config = dict(
    n_layer=8,
    n_kv_head=4,
    norm_eps=1e-05,
    schedule='wsd',
    steps=4068,
)
Each number is 200 + 20 x the weight over its row's rms, rounded and kept within 0 to 999. Layers, rows and columns count from 0. The size before them is the row's rms in percent of the matrix's.

# layer 2 MLP down (transposed), 576x192, rms 0.165, rows 417-435, columns 0-191
094,214,206,229,196,235,191,183,185,187,166,202,171,183,231,188,200,212,180,209,197,181,208,156,243,180,184,195,213,187,188,199,189,209,190,176,180,205,177,214,213,178,177,216,215,197,218,240,169,160,215,207,167,222,155,199,173,187,195,182,235,186,211,195,210,180,187,236,211,180,208,188,170,195,222,174,195,186,217,179,194,197,165,218,179,202,189,194,196,230,190,234,214,195,187,208,184,230,201,175,198,214,199,228,198,174,207,204,214,173,178,174,192,178,182,199,206,208,199,172,207,222,233,180,226,215,217,205,218,165,184,191,170,211,186,190,210,181,238,192,183,165,202,171,206,156,198,208,191,178,217,244,183,178,215,177,189,149,197,192,189,166,207,185,221,239,202,200,223,223,188,201,204,223,200,201,225,181,197,188,209,193,194,208,177,233,215,174,228,224,220,200,225
097,191,185,224,206,196,208,199,206,228,184,216,177,206,153,231,189,202,218,255,207,199,199,204,207,211,201,164,171,185,187,178,227,224,185,183,174,178,229,182,178,213,182,181,180,204,217,204,210,189,186,229,207,218,188,210,224,232,194,221,207,207,224,197,169,205,208,199,225,198,224,186,182,198,194,196,192,181,241,190,216,188,190,167,236,201,217,177,225,194,177,200,181,174,217,193,223,206,250,234,183,182,161,198,249,198,174,179,180,212,173,248,190,210,207,208,185,198,230,211,222,197,201,233,233,159,186,206,213,197,230,207,217,193,230,189,192,205,206,218,193,180,191,213,209,175,205,191,172,240,212,205,188,209,203,225,204,226,216,230,193,195,189,198,214,176,249,181,180,183,185,187,197,198,208,159,187,213,198,243,185,221,185,178,196,196,194,190,186,191,234,210,232
101,187,204,224,205,195,208,201,195,160,225,172,280,203,196,208,174,198,178,213,189,171,191,214,175,203,191,235,208,222,179,195,213,202,223,227,227,209,181,163,206,206,227,241,208,202,195,163,182,205,177,202,204,180,223,206,239,195,222,245,200,185,223,181,197,242,182,154,194,181,195,212,190,212,216,169,170,213,180,199,193,209,202,196,177,212,218,231,178,213,190,168,197,195,226,197,219,199,187,199,192,209,182,218,201,184,204,193,205,190,208,228,154,211,186,180,214,196,186,212,181,202,208,158,203,211,174,192,211,227,217,164,201,229,231,194,173,205,191,201,194,201,186,202,236,217,179,189,220,185,200,235,229,221,188,172,215,210,222,198,225,178,208,221,184,172,189,175,201,189,232,174,238,205,211,196,231,159,186,216,203,181,194,208,196,202,192,206,174,201,184,217,218
111,207,184,200,187,191,193,215,190,200,207,186,195,210,144,195,163,208,212,191,186,227,185,181,241,211,196,180,209,216,199,196,196,217,186,191,204,203,214,244,198,204,173,228,156,237,227,185,228,173,192,192,210,202,195,237,181,223,216,170,223,241,178,198,200,200,198,202,195,193,200,196,199,174,206,207,178,194,196,195,191,203,168,176,196,209,191,192,190,188,226,205,204,208,214,201,157,165,228,185,197,217,177,208,187,195,206,217,207,176,209,199,209,199,201,150,211,189,226,198,190,193,161,237,200,180,199,195,223,196,207,197,184,240,179,193,200,189,191,198,190,211,190,217,206,231,202,191,203,242,247,222,200,208,204,192,213,247,163,209,150,245,193,238,203,185,152,218,195,192,208,226,230,203,194,172,197,234,216,191,193,169,160,223,207,225,190,204,224,205,231,193,172
096,184,211,242,201,221,195,233,194,202,193,169,211,186,202,217,200,214,206,153,180,222,236,175,205,191,195,187,196,229,226,198,197,217,193,205,189,191,214,195,202,186,207,183,169,229,210,201,210,195,186,178,183,190,196,193,208,192,219,177,232,206,220,208,194,219,207,208,196,204,205,215,216,197,205,251,204,210,184,164,220,177,236,221,229,225,207,208,215,236,155,169,216,217,227,205,207,207,175,208,216,150,192,246,205,202,164,241,182,238,185,193,205,215,185,209,213,197,191,221,190,176,207,212,177,181,185,204,202,218,222,171,203,186,211,209,206,199,167,221,174,206,244,218,228,207,142,171,188,213,233,208,227,199,199,186,196,219,196,194,222,186,204,228,205,216,188,172,188,156,171,197,214,164,224,176,197,215,212,200,182,186,193,219,186,209,172,180,216,192,204,154,188
094,197,236,221,227,235,220,189,195,176,201,217,179,239,204,212,189,200,201,218,183,201,225,220,184,204,218,227,212,211,212,201,216,192,206,184,189,196,202,190,147,198,212,195,212,178,214,192,180,178,190,178,150,241,190,203,210,192,221,197,208,191,175,176,177,206,191,189,174,166,181,191,173,202,188,224,192,206,214,225,208,182,196,228,204,176,165,212,182,235,219,226,216,187,205,204,175,204,213,208,184,181,216,195,238,163,207,180,183,207,202,233,184,215,201,215,196,185,146,199,190,192,195,234,217,205,194,214,231,211,199,207,200,209,203,240,231,213,183,205,208,251,231,175,196,202,210,230,195,179,199,204,242,214,212,216,173,198,205,201,196,189,162,214,179,211,231,209,161,192,183,193,203,194,186,178,224,200,188,191,217,166,170,174,211,180,171,182,172,218,147,171,181
109,211,192,195,181,197,251,222,216,193,191,241,216,200,213,202,172,165,208,177,177,188,227,165,206,178,194,203,218,167,172,222,196,169,210,205,215,187,179,214,182,205,219,159,169,215,206,192,236,203,204,198,184,173,201,193,215,181,202,179,226,193,181,192,211,218,148,207,161,169,223,268,190,170,192,221,194,221,134,197,200,194,210,217,209,191,180,203,207,204,198,232,160,153,198,218,203,189,205,184,215,208,192,193,184,200,215,210,211,223,188,196,202,210,217,195,207,189,211,230,214,204,197,226,184,215,189,152,184,213,217,203,197,208,186,217,198,213,179,227,173,179,195,230,215,216,194,177,211,212,183,221,192,191,204,189,201,183,178,225,181,216,199,215,201,207,198,167,176,200,185,198,207,192,210,205,208,211,187,242,209,229,214,190,224,207,199,204,188,144,169,201,165
105,175,216,233,187,149,192,180,198,205,171,180,212,183,214,166,191,179,245,221,200,190,200,202,215,179,202,175,191,194,179,210,210,186,179,182,212,201,238,186,188,193,180,218,208,211,200,192,199,220,191,203,209,187,171,239,185,181,160,180,190,204,198,196,198,157,184,174,193,206,183,226,201,160,178,178,199,203,202,177,225,216,226,202,228,179,173,169,188,218,194,182,198,223,222,210,209,198,194,201,163,193,220,217,176,180,179,194,183,171,208,187,212,203,217,141,184,186,192,207,182,179,172,206,207,200,207,170,164,202,237,205,202,227,175,225,207,196,162,216,188,175,174,209,199,200,229,201,194,209,215,210,203,204,204,168,226,183,186,220,210,232,184,190,187,217,221,201,170,206,198,184,197,201,208,180,175,181,199,203,256,258,180,217,200,188,174,153,193,192,187,219,229
093,208,193,193,153,186,221,181,204,189,220,215,194,192,198,186,173,224,235,199,177,157,216,162,218,221,176,167,213,197,179,185,216,213,201,182,134,183,194,203,213,205,200,192,213,199,224,174,201,201,177,185,212,180,194,184,162,182,202,190,201,219,181,215,211,234,217,193,202,240,184,188,183,188,180,219,229,230,193,175,173,207,174,223,197,188,188,184,186,196,202,203,200,217,216,196,171,204,207,210,217,202,157,207,182,173,190,265,199,159,221,210,247,162,197,213,212,206,162,203,202,194,195,239,195,235,176,226,199,192,210,204,207,222,188,200,217,215,181,186,179,224,183,194,216,204,202,188,218,158,222,202,215,206,195,219,193,214,186,187,207,227,199,184,229,204,243,201,214,205,225,227,217,223,178,172,191,186,214,214,161,193,209,218,198,203,212,212,180,237,186,197,185
097,228,210,206,192,191,177,221,184,211,193,179,211,183,219,165,227,161,195,183,203,193,203,198,185,234,178,171,182,186,268,206,236,186,209,193,165,172,198,180,208,198,214,210,195,250,204,217,218,193,250,189,182,220,193,186,215,151,203,202,198,243,198,221,216,182,198,191,182,193,213,211,175,206,207,187,194,200,170,212,186,206,196,219,202,196,222,193,236,204,201,192,190,189,194,214,198,188,179,239,197,189,217,185,207,188,202,213,218,200,201,182,141,187,133,187,209,220,186,206,228,219,184,212,157,183,196,194,203,195,218,195,175,204,179,222,146,212,188,169,195,178,186,191,186,187,201,189,197,214,185,205,184,215,237,183,195,202,204,207,199,219,203,227,213,207,230,214,186,214,175,217,216,221,216,178,158,223,215,215,233,201,198,168,219,200,221,209,178,199,226,202,218
099,187,214,214,187,234,130,208,171,196,201,215,215,195,200,198,165,210,179,187,166,196,187,233,183,181,192,200,215,199,226,169,187,183,189,197,207,163,195,217,206,206,192,242,205,175,234,198,142,228,174,187,180,255,195,214,201,200,193,199,199,189,167,222,216,174,210,197,206,171,191,183,219,197,177,162,203,173,200,216,200,166,200,233,178,187,181,206,191,196,187,227,208,214,178,242,188,223,210,218,180,207,182,212,191,203,187,175,184,160,219,227,213,220,242,206,193,196,208,179,220,186,180,176,227,191,219,208,205,189,217,208,210,205,194,179,210,211,177,201,203,202,195,191,183,168,193,191,234,211,189,223,177,204,216,191,213,190,188,188,205,193,199,243,216,195,171,196,162,245,172,204,221,197,202,209,177,173,205,192,201,223,182,215,205,204,167,196,181,178,203,193,154
107,188,188,217,207,215,190,202,210,207,190,213,218,175,220,178,209,199,196,234,200,184,204,209,229,221,202,206,169,179,198,165,195,191,206,196,218,208,204,196,146,234,173,204,195,174,193,217,187,187,205,182,215,215,167,227,148,191,185,197,206,243,227,244,173,202,195,183,219,214,209,197,236,240,201,204,189,198,183,247,179,193,167,174,222,177,171,210,207,219,221,204,152,155,229,187,208,213,218,183,214,187,196,202,194,217,177,210,199,191,204,211,186,207,201,205,212,196,182,238,218,188,193,210,165,197,206,209,186,201,217,185,171,213,203,210,180,230,185,206,215,206,240,198,210,242,216,178,197,221,176,212,222,183,192,195,208,241,199,185,178,205,190,193,224,245,189,196,206,191,181,200,185,229,219,188,191,175,212,205,190,215,205,206,146,215,236,186,183,150,189,194,172
095,198,172,242,193,203,215,193,207,223,195,193,196,184,232,180,202,187,207,180,206,194,196,183,204,206,188,183,181,185,188,189,213,191,177,182,185,187,187,223,150,232,191,193,173,188,204,200,190,221,219,209,176,196,197,189,234,173,217,174,192,236,201,171,192,244,204,231,212,203,204,172,216,156,200,126,201,219,202,177,183,172,217,215,201,215,180,188,176,215,193,200,228,207,216,235,188,186,192,231,209,197,157,180,222,217,189,229,203,181,222,212,181,195,179,191,216,207,215,206,149,202,145,189,217,195,190,223,197,179,234,206,178,237,220,221,220,198,169,194,206,192,225,217,193,230,231,205,202,193,214,203,190,246,175,214,225,205,158,183,201,212,209,220,188,225,210,221,178,201,222,208,219,213,225,226,204,218,215,189,227,186,193,207,195,214,219,198,168,205,215,195,199
096,206,206,227,214,199,193,178,197,214,184,178,210,200,204,217,183,214,167,174,146,195,214,226,225,192,202,238,215,180,187,195,193,226,211,182,196,192,153,172,214,217,158,152,176,194,205,218,185,194,164,204,190,217,211,206,212,208,213,200,203,203,222,169,197,170,187,215,206,180,201,159,188,240,203,210,211,191,164,174,225,176,186,229,197,191,198,199,198,207,192,163,210,180,162,175,235,201,192,203,220,192,211,170,218,200,222,187,167,199,204,190,232,167,165,158,228,230,226,168,199,167,223,183,195,195,200,194,208,197,195,183,242,215,152,202,153,227,188,204,173,210,224,212,208,190,192,186,207,195,204,226,190,196,203,188,194,183,198,209,184,207,201,207,158,211,184,210,209,195,179,154,178,207,198,211,196,176,184,195,202,234,181,201,182,191,187,208,198,182,168,188,186
105,173,205,169,193,233,158,175,187,179,212,217,197,190,186,202,222,166,200,181,165,181,150,249,176,184,203,174,183,169,205,211,189,182,205,231,193,194,176,210,188,193,215,196,201,163,200,180,194,188,193,184,225,190,189,211,208,221,160,212,170,215,204,164,210,184,213,196,198,178,209,185,225,208,181,179,187,192,195,224,188,216,189,197,182,201,254,205,206,201,240,182,156,221,204,207,200,177,223,197,225,243,196,216,205,203,188,189,233,193,201,190,167,193,207,184,220,200,199,200,182,228,201,186,191,194,195,220,223,226,204,210,179,220,179,217,190,219,206,207,180,174,234,197,212,200,198,181,161,205,182,202,208,219,211,252,233,172,207,186,185,183,209,245,194,226,204,182,200,192,185,186,194,193,182,154,199,175,192,155,220,221,197,207,179,197,198,208,219,176,236,174,181
100,184,186,218,196,222,218,205,182,214,167,237,183,213,219,206,231,187,181,186,226,179,199,197,183,176,191,196,197,204,226,230,176,211,236,190,211,201,191,224,223,208,188,171,223,178,189,189,189,181,218,193,181,180,206,179,186,204,258,184,231,211,205,209,185,167,214,208,188,214,197,152,212,191,212,222,188,244,210,202,161,222,159,205,226,183,195,214,225,220,203,156,222,175,233,170,234,202,193,222,207,206,193,222,186,180,180,197,201,184,183,216,249,190,215,197,196,199,193,195,214,209,190,211,172,212,190,220,193,173,230,226,164,175,166,182,202,193,195,165,182,215,212,170,190,177,218,224,189,184,230,199,211,221,210,199,210,213,210,205,184,200,168,235,210,183,184,197,204,206,172,231,223,173,221,221,230,179,215,179,223,166,203,165,193,200,200,197,188,228,182,218,204
094,222,166,182,182,181,187,186,209,203,199,203,224,173,221,195,176,173,187,177,194,192,205,208,165,181,174,188,206,231,208,182,197,190,209,236,181,236,216,205,168,195,185,150,190,201,183,208,206,240,198,230,174,196,204,201,201,221,261,200,221,213,199,180,210,246,160,239,213,174,195,190,219,200,187,205,195,214,193,173,231,198,184,195,188,195,202,197,203,196,192,240,243,217,186,235,207,184,187,181,206,207,195,216,159,164,226,211,179,222,217,176,231,158,192,209,203,190,180,207,183,193,209,171,199,195,214,173,190,190,182,195,212,186,175,173,191,194,159,178,216,242,199,203,219,160,181,183,160,195,204,174,225,180,219,207,186,179,161,220,198,217,208,221,183,168,201,203,198,193,199,199,194,196,212,216,220,196,234,188,178,192,198,237,190,198,196,203,191,183,221,212,219
091,196,225,218,199,194,202,242,173,169,212,198,232,202,230,149,191,249,178,215,215,247,191,217,201,196,218,224,172,182,207,217,200,216,181,232,182,212,191,216,203,181,189,207,183,220,227,216,235,218,211,201,153,234,201,213,177,191,193,201,182,182,199,176,203,209,190,194,225,201,204,208,187,160,185,146,244,204,182,194,191,212,188,226,175,204,217,157,178,193,205,228,158,217,215,182,199,194,187,216,206,230,206,232,167,183,178,198,197,222,235,209,175,206,227,220,208,226,212,184,179,231,195,223,199,226,224,221,187,187,207,229,202,199,187,209,204,207,206,250,192,202,212,189,204,212,205,225,200,186,199,211,172,212,164,209,246,195,199,230,209,190,219,223,211,210,223,216,195,202,210,206,221,209,198,211,168,214,196,194,212,203,197,203,171,201,205,207,221,167,183,195,234
088,223,185,170,184,214,201,196,192,261,184,205,222,215,210,210,211,235,205,198,216,223,201,200,207,193,177,213,176,182,195,226,208,216,181,214,168,200,221,171,195,212,204,197,208,218,167,198,199,185,202,222,225,233,191,178,189,212,241,201,190,227,181,204,237,187,179,247,192,221,174,208,192,222,179,197,218,221,219,189,203,235,209,220,171,169,183,228,198,226,190,199,189,238,173,188,193,170,209,176,205,224,221,215,211,208,168,242,243,200,187,188,244,184,189,183,159,200,210,191,208,204,225,174,197,210,197,213,162,186,215,175,217,213,190,195,241,192,195,236,215,196,213,207,203,239,198,202,173,168,171,181,197,217,179,219,204,148,192,215,201,189,192,177,212,209,211,211,202,206,214,209,231,185,205,185,207,197,218,175,207,190,229,230,213,199,215,201,179,242,193,220,222
# layer 2 MLP up, 576x192, rms 0.183, rows 418-435, columns 0-191
095,176,190,175,232,240,189,192,208,196,186,204,188,198,204,159,215,184,200,231,193,202,213,184,154,181,184,231,182,195,212,187,207,178,176,210,214,223,202,180,201,181,206,212,216,199,212,243,194,218,215,194,208,230,182,212,199,179,235,213,137,192,218,223,193,219,176,178,178,203,199,175,208,208,223,152,218,180,178,174,214,185,249,226,207,222,193,215,187,202,237,227,174,177,184,194,222,216,211,183,221,210,232,202,192,211,190,184,235,184,226,202,215,194,195,181,215,185,186,182,185,187,225,186,145,198,222,207,223,204,225,205,186,187,211,201,195,209,208,196,187,199,188,172,208,195,220,181,198,193,174,215,218,227,235,205,160,182,217,176,185,198,207,229,231,221,184,210,226,206,198,164,207,191,183,188,183,196,221,256,197,186,204,239,196,196,218,229,191,198,195,192,173
112,173,208,210,202,193,211,199,198,223,159,207,214,221,168,209,198,215,197,202,204,197,193,209,215,224,193,164,215,206,158,210,227,221,216,212,193,214,233,222,192,213,256,233,173,215,194,255,202,213,204,211,224,220,187,203,193,220,201,186,215,172,234,195,246,162,183,197,218,229,215,185,224,194,221,211,184,210,194,176,171,179,216,183,181,170,198,175,191,178,187,210,223,177,184,186,174,199,185,218,203,170,200,197,210,177,180,210,216,208,202,186,229,184,219,155,223,224,204,191,216,206,222,194,184,191,216,172,189,200,200,178,204,225,195,200,204,203,218,211,206,236,202,198,175,181,211,182,195,193,174,222,227,217,169,161,228,221,198,163,197,225,227,228,219,238,210,211,157,221,198,209,212,211,187,169,196,197,205,174,177,160,182,165,213,223,189,193,197,174,211,202,215
110,242,206,208,211,211,206,218,230,218,191,207,194,192,180,200,209,195,202,197,217,210,204,230,186,218,196,171,217,184,191,210,211,195,214,170,196,201,203,230,217,195,201,195,185,214,157,198,180,182,209,198,183,182,188,197,201,203,190,149,204,232,203,194,177,177,213,187,188,181,182,230,201,181,229,181,216,195,196,239,205,183,221,203,193,227,216,129,204,205,187,238,154,207,251,197,207,161,155,201,189,199,225,196,204,212,203,201,170,226,219,207,196,196,194,197,198,211,174,198,183,232,185,179,245,205,188,207,214,193,222,204,208,184,207,180,164,203,214,187,218,207,210,233,207,213,223,166,227,205,179,190,163,170,203,192,231,180,169,186,215,232,169,223,203,224,204,177,164,179,187,200,173,179,194,209,174,201,200,200,231,192,209,202,214,208,172,172,198,177,193,143,185
095,211,236,190,212,217,199,233,200,213,199,200,183,203,225,216,206,190,176,175,221,206,223,240,173,203,213,187,170,221,174,219,206,227,237,211,204,182,214,213,192,200,215,223,224,168,228,202,176,217,150,197,201,195,179,196,185,213,221,204,192,182,242,194,228,176,185,182,201,130,205,239,209,167,209,171,219,233,173,179,215,244,184,190,235,193,177,198,182,207,179,202,209,192,226,216,198,185,194,200,254,222,213,186,207,192,219,201,190,191,191,215,205,184,228,168,238,205,203,221,171,192,198,171,191,205,184,181,186,165,216,154,205,202,221,210,183,210,180,222,224,188,165,203,198,227,189,187,206,189,207,163,182,201,207,220,199,217,178,186,197,226,214,202,206,200,200,148,200,178,201,194,188,226,175,221,192,206,163,204,212,191,207,201,180,194,201,212,187,188,186,203,216
101,195,219,176,193,212,231,174,204,193,216,214,176,164,192,219,203,202,181,188,178,210,211,253,244,190,186,173,210,203,236,220,207,202,188,197,198,199,177,168,192,189,189,231,189,214,229,219,192,204,184,203,215,195,223,177,200,184,179,164,190,201,229,187,244,217,198,210,185,188,211,209,204,194,192,205,188,171,235,204,186,216,220,238,203,197,196,196,215,168,176,196,213,231,225,187,188,176,202,192,180,175,218,162,198,191,191,183,164,191,192,241,224,250,204,193,193,168,231,212,195,192,182,231,228,164,202,182,196,211,233,200,211,197,213,185,215,224,233,196,207,203,215,193,210,184,201,213,197,192,210,207,198,226,185,213,178,241,205,228,253,179,191,210,193,226,197,195,223,184,233,191,168,204,163,216,192,204,188,205,190,205,228,179,190,196,207,141,190,170,215,237,203
107,230,207,206,202,189,195,216,220,232,207,241,188,207,154,202,206,162,204,186,169,190,247,173,188,201,204,168,211,186,162,190,200,210,204,219,209,200,146,204,208,244,204,228,211,192,178,205,196,183,234,184,186,223,215,157,228,175,192,194,191,210,200,166,211,246,193,198,205,182,241,217,251,198,215,208,170,191,198,200,195,208,219,223,212,210,195,208,213,186,181,206,172,174,176,211,219,208,209,198,235,177,211,195,180,212,221,213,203,203,208,167,220,204,213,196,202,227,183,202,196,177,181,228,192,209,174,188,225,213,228,231,151,229,231,196,184,186,192,193,212,185,180,190,224,183,196,188,201,216,220,213,165,191,235,187,155,189,209,202,196,214,207,214,181,186,214,192,204,233,195,201,192,174,187,182,180,167,179,204,181,236,193,185,192,200,173,189,194,181,186,214,230
102,200,205,207,219,192,209,199,215,185,211,235,211,226,227,198,198,192,202,244,189,244,210,206,197,217,195,193,183,178,203,183,201,173,229,192,212,217,201,185,197,155,173,208,243,173,176,232,236,183,193,176,210,154,177,204,195,181,201,184,205,219,234,177,193,229,209,186,193,170,222,194,203,211,217,170,199,183,210,188,230,209,238,193,169,204,181,170,174,218,187,213,195,213,192,205,192,201,182,189,172,205,202,194,208,191,167,218,210,177,227,217,229,202,227,168,237,203,195,204,190,214,172,192,185,173,201,220,203,192,217,196,242,186,182,218,182,196,233,192,231,213,200,221,233,198,232,208,211,222,234,215,217,197,186,191,193,191,192,194,235,220,171,191,205,176,215,204,251,191,180,173,162,181,221,178,181,192,156,218,192,233,182,203,223,205,199,192,208,195,218,175,158
105,177,235,182,240,212,172,209,203,230,231,203,175,206,204,158,193,203,201,157,205,160,189,216,202,184,206,202,180,219,180,203,212,235,231,210,213,203,205,202,189,206,192,163,199,193,176,184,190,177,173,214,181,190,210,195,223,215,189,184,159,198,174,231,211,239,200,193,189,180,183,254,194,199,187,181,218,213,217,181,214,211,218,169,226,225,215,182,226,218,208,243,205,229,216,189,232,224,198,204,191,198,185,216,204,166,213,217,195,182,210,209,191,218,198,172,196,213,189,184,202,179,199,195,201,193,157,186,201,216,206,207,201,199,198,184,225,153,171,208,239,200,172,220,183,206,201,243,171,224,205,199,185,183,190,198,235,170,170,195,226,202,210,228,188,223,212,231,171,207,220,195,167,192,197,198,181,218,213,194,221,197,173,210,215,174,163,194,227,172,226,182,197
092,160,206,198,182,191,202,183,169,223,180,198,199,230,178,201,238,204,186,187,157,197,219,189,193,198,218,211,219,226,183,208,194,163,180,183,171,205,211,211,228,179,243,200,200,176,216,220,175,188,224,216,211,184,213,202,180,205,229,206,195,222,246,187,213,222,212,167,186,168,176,185,165,181,184,195,182,211,196,217,222,200,203,203,203,190,187,173,162,197,218,198,194,202,214,177,191,207,188,180,217,197,206,159,207,217,236,193,156,192,177,209,218,197,180,182,186,195,198,217,209,201,195,208,207,212,183,204,206,222,207,164,230,178,194,185,212,184,218,187,196,194,208,232,201,198,181,197,191,178,211,200,205,255,188,205,197,146,178,222,213,156,182,197,198,187,197,227,219,187,196,182,195,204,224,206,200,177,232,215,246,242,203,233,165,205,186,184,175,164,158,225,204
105,196,194,185,195,193,236,206,171,228,181,191,198,227,148,200,180,193,211,191,203,190,168,226,205,151,217,167,202,178,209,170,181,215,199,185,169,243,200,187,202,164,218,215,174,197,204,222,193,181,230,214,212,197,226,201,200,195,183,192,189,202,210,204,202,205,196,179,201,194,192,197,202,171,200,218,198,214,187,179,179,217,201,175,215,183,182,217,202,179,233,213,203,203,208,197,188,180,237,204,181,171,222,183,233,230,202,213,202,191,224,185,199,195,198,195,246,225,179,205,185,223,188,232,206,214,239,178,226,205,203,196,183,154,191,210,208,209,215,179,235,165,176,199,210,185,192,238,201,201,187,169,198,239,210,190,200,207,213,216,199,196,223,209,188,199,156,220,192,186,242,182,220,232,179,170,180,183,188,194,153,197,224,232,188,205,190,224,215,142,213,233,192
103,191,193,184,208,203,202,198,254,147,211,210,178,205,220,197,206,219,225,217,176,225,199,199,215,199,216,183,204,162,239,207,174,202,190,184,184,206,183,147,183,226,215,201,209,231,194,182,192,189,186,179,181,207,170,223,184,198,160,212,198,175,204,194,227,193,181,189,209,166,221,184,208,174,202,247,211,211,221,210,192,174,201,179,208,179,186,215,222,216,197,200,204,209,208,187,201,226,210,206,210,219,241,183,231,220,189,213,231,228,203,222,167,221,158,188,193,241,208,222,200,221,196,209,158,191,225,201,211,218,237,197,212,183,192,169,207,168,173,227,177,190,234,199,207,225,208,223,186,223,196,222,216,209,190,167,195,221,210,167,202,211,217,173,208,206,204,218,203,197,198,205,168,187,200,182,199,151,206,189,194,173,242,200,215,223,216,183,208,195,162,176,197
087,212,239,195,243,179,175,223,210,218,231,189,230,254,183,173,199,188,197,216,210,219,189,186,191,235,243,200,224,200,188,207,202,201,175,206,174,221,154,198,228,191,224,198,201,166,181,174,199,194,183,185,213,210,215,207,192,201,217,215,167,251,201,223,205,205,183,188,236,221,193,235,199,210,220,187,163,203,172,190,218,223,179,203,175,173,221,189,174,198,185,198,203,186,229,222,196,222,173,215,198,202,217,189,189,211,174,198,182,240,180,185,217,198,203,216,179,211,179,193,227,209,214,196,215,180,196,226,175,204,202,193,207,202,187,199,195,200,184,211,195,200,186,217,212,194,159,176,176,204,174,189,171,183,231,176,194,226,225,161,218,231,224,216,184,206,221,169,170,185,249,228,192,220,187,176,184,211,176,185,185,207,205,211,196,189,213,180,156,208,187,185,185
104,202,206,216,223,214,212,216,177,208,167,181,212,212,216,227,199,179,202,198,197,218,193,239,208,186,202,250,259,171,235,214,167,245,211,185,223,178,216,193,193,195,182,212,221,212,192,187,176,231,159,218,191,186,213,201,214,243,203,194,196,218,205,202,191,152,205,196,202,179,206,195,168,206,190,209,185,214,225,169,204,229,211,210,205,210,236,187,193,192,186,208,187,195,189,189,200,210,194,214,199,183,224,175,198,201,202,232,126,222,198,197,231,145,197,177,218,215,192,182,226,240,214,209,184,174,187,193,206,210,213,172,236,220,198,194,176,192,173,209,199,208,222,226,181,226,190,210,189,214,213,191,194,179,197,221,218,180,212,226,201,208,201,203,218,225,198,185,210,215,218,187,222,217,202,182,230,219,210,202,242,196,200,190,209,208,179,165,162,189,198,214,234
103,155,208,167,188,204,217,199,191,188,206,221,155,235,195,229,194,233,178,221,174,192,190,242,209,231,210,211,202,200,228,217,218,225,197,241,211,193,183,194,187,222,201,217,174,185,236,191,197,238,196,185,179,222,200,183,208,179,201,174,192,209,181,233,187,198,191,214,216,196,205,183,212,206,209,194,184,164,204,209,195,202,200,186,220,225,220,217,196,208,185,225,174,227,191,196,191,204,164,212,164,215,178,235,197,199,194,188,198,229,196,224,218,227,202,217,250,181,177,195,180,215,198,221,199,223,207,230,217,218,209,179,198,209,191,194,192,219,204,224,164,208,175,211,226,195,209,221,163,210,171,206,202,186,184,240,210,185,197,203,216,210,189,201,206,269,217,178,140,185,180,183,156,185,172,225,220,199,200,208,180,207,193,184,185,200,216,196,221,206,236,188,203
102,177,177,235,182,217,232,189,176,208,190,229,202,208,205,169,200,177,219,222,182,204,202,172,188,199,207,214,201,223,172,237,170,229,240,179,219,190,175,165,210,218,187,201,225,204,160,200,190,196,221,212,195,209,224,186,198,185,197,195,211,208,192,216,218,207,214,212,159,210,250,181,215,209,234,215,228,215,214,198,248,230,194,217,194,212,167,198,214,223,228,208,207,152,149,181,209,181,181,204,187,173,234,210,214,217,194,218,191,208,183,207,206,200,209,197,202,206,175,184,226,213,193,201,206,209,206,205,185,260,226,189,202,194,229,177,180,178,196,219,194,224,189,192,188,189,231,210,216,185,195,200,201,199,176,213,198,250,183,204,186,213,204,203,183,197,182,201,215,196,209,187,205,232,209,166,182,176,161,197,223,180,198,194,228,173,204,168,189,204,226,250,224
103,187,184,192,218,208,196,209,191,218,199,219,167,207,192,171,217,189,206,199,214,177,222,220,211,202,174,214,194,222,212,196,167,233,220,196,182,215,238,223,217,229,210,173,214,209,155,224,217,219,206,178,192,209,237,174,211,194,201,193,165,188,180,218,198,188,216,197,203,213,199,201,171,171,184,215,158,243,215,216,170,185,212,178,225,200,226,211,204,216,211,201,171,164,175,176,197,198,174,185,193,184,200,220,170,196,189,193,142,203,213,206,205,232,211,227,190,200,167,210,218,222,206,231,176,187,211,202,189,225,210,193,218,183,178,196,174,210,228,226,203,205,228,182,208,195,188,198,196,214,195,214,158,202,190,186,192,195,226,189,207,196,218,181,234,184,260,157,173,217,186,159,194,211,209,173,208,155,176,223,187,219,207,220,173,170,231,213,199,206,208,211,196
099,188,179,189,191,200,201,192,200,200,226,186,221,191,213,200,190,180,183,189,210,200,188,201,192,211,198,195,214,184,198,208,199,211,232,185,211,202,221,224,216,183,212,189,202,191,168,211,155,227,200,217,186,199,232,211,182,247,207,215,221,204,182,205,218,196,214,184,212,175,200,228,189,197,208,218,206,257,215,206,187,183,209,205,243,200,207,218,190,214,228,188,182,178,205,164,194,199,185,219,151,168,201,191,214,205,221,239,174,193,174,160,232,159,172,178,185,173,201,189,173,228,160,194,229,174,206,184,192,238,240,174,180,185,199,203,246,216,208,214,191,202,209,175,175,205,209,194,215,232,201,177,224,191,241,240,174,203,206,158,209,192,185,181,207,228,217,224,216,201,216,183,232,212,189,210,181,231,194,214,180,170,221,183,174,193,190,173,207,182,217,170,198
095,119,197,236,180,205,199,210,172,176,196,178,165,203,180,216,178,188,218,191,218,190,248,164,163,212,188,252,230,222,207,199,203,193,221,214,217,203,182,191,194,195,168,182,196,197,207,231,228,223,215,209,188,188,192,212,215,197,211,203,185,219,177,196,171,229,193,162,214,170,177,202,214,196,218,183,211,208,216,223,202,187,183,173,235,209,221,189,187,209,210,212,243,221,181,190,162,199,202,205,194,200,182,161,198,206,214,218,177,240,211,218,188,243,184,173,209,209,217,228,201,231,173,196,184,222,194,178,196,195,182,203,202,191,199,200,186,222,172,203,200,214,202,194,187,210,204,190,202,201,226,195,196,206,216,210,202,186,186,211,188,201,167,212,176,222,206,230,194,198,200,184,189,156,219,229,226,217,185,227,203,172,180,211,211,213,139,207,224,189,194,176,187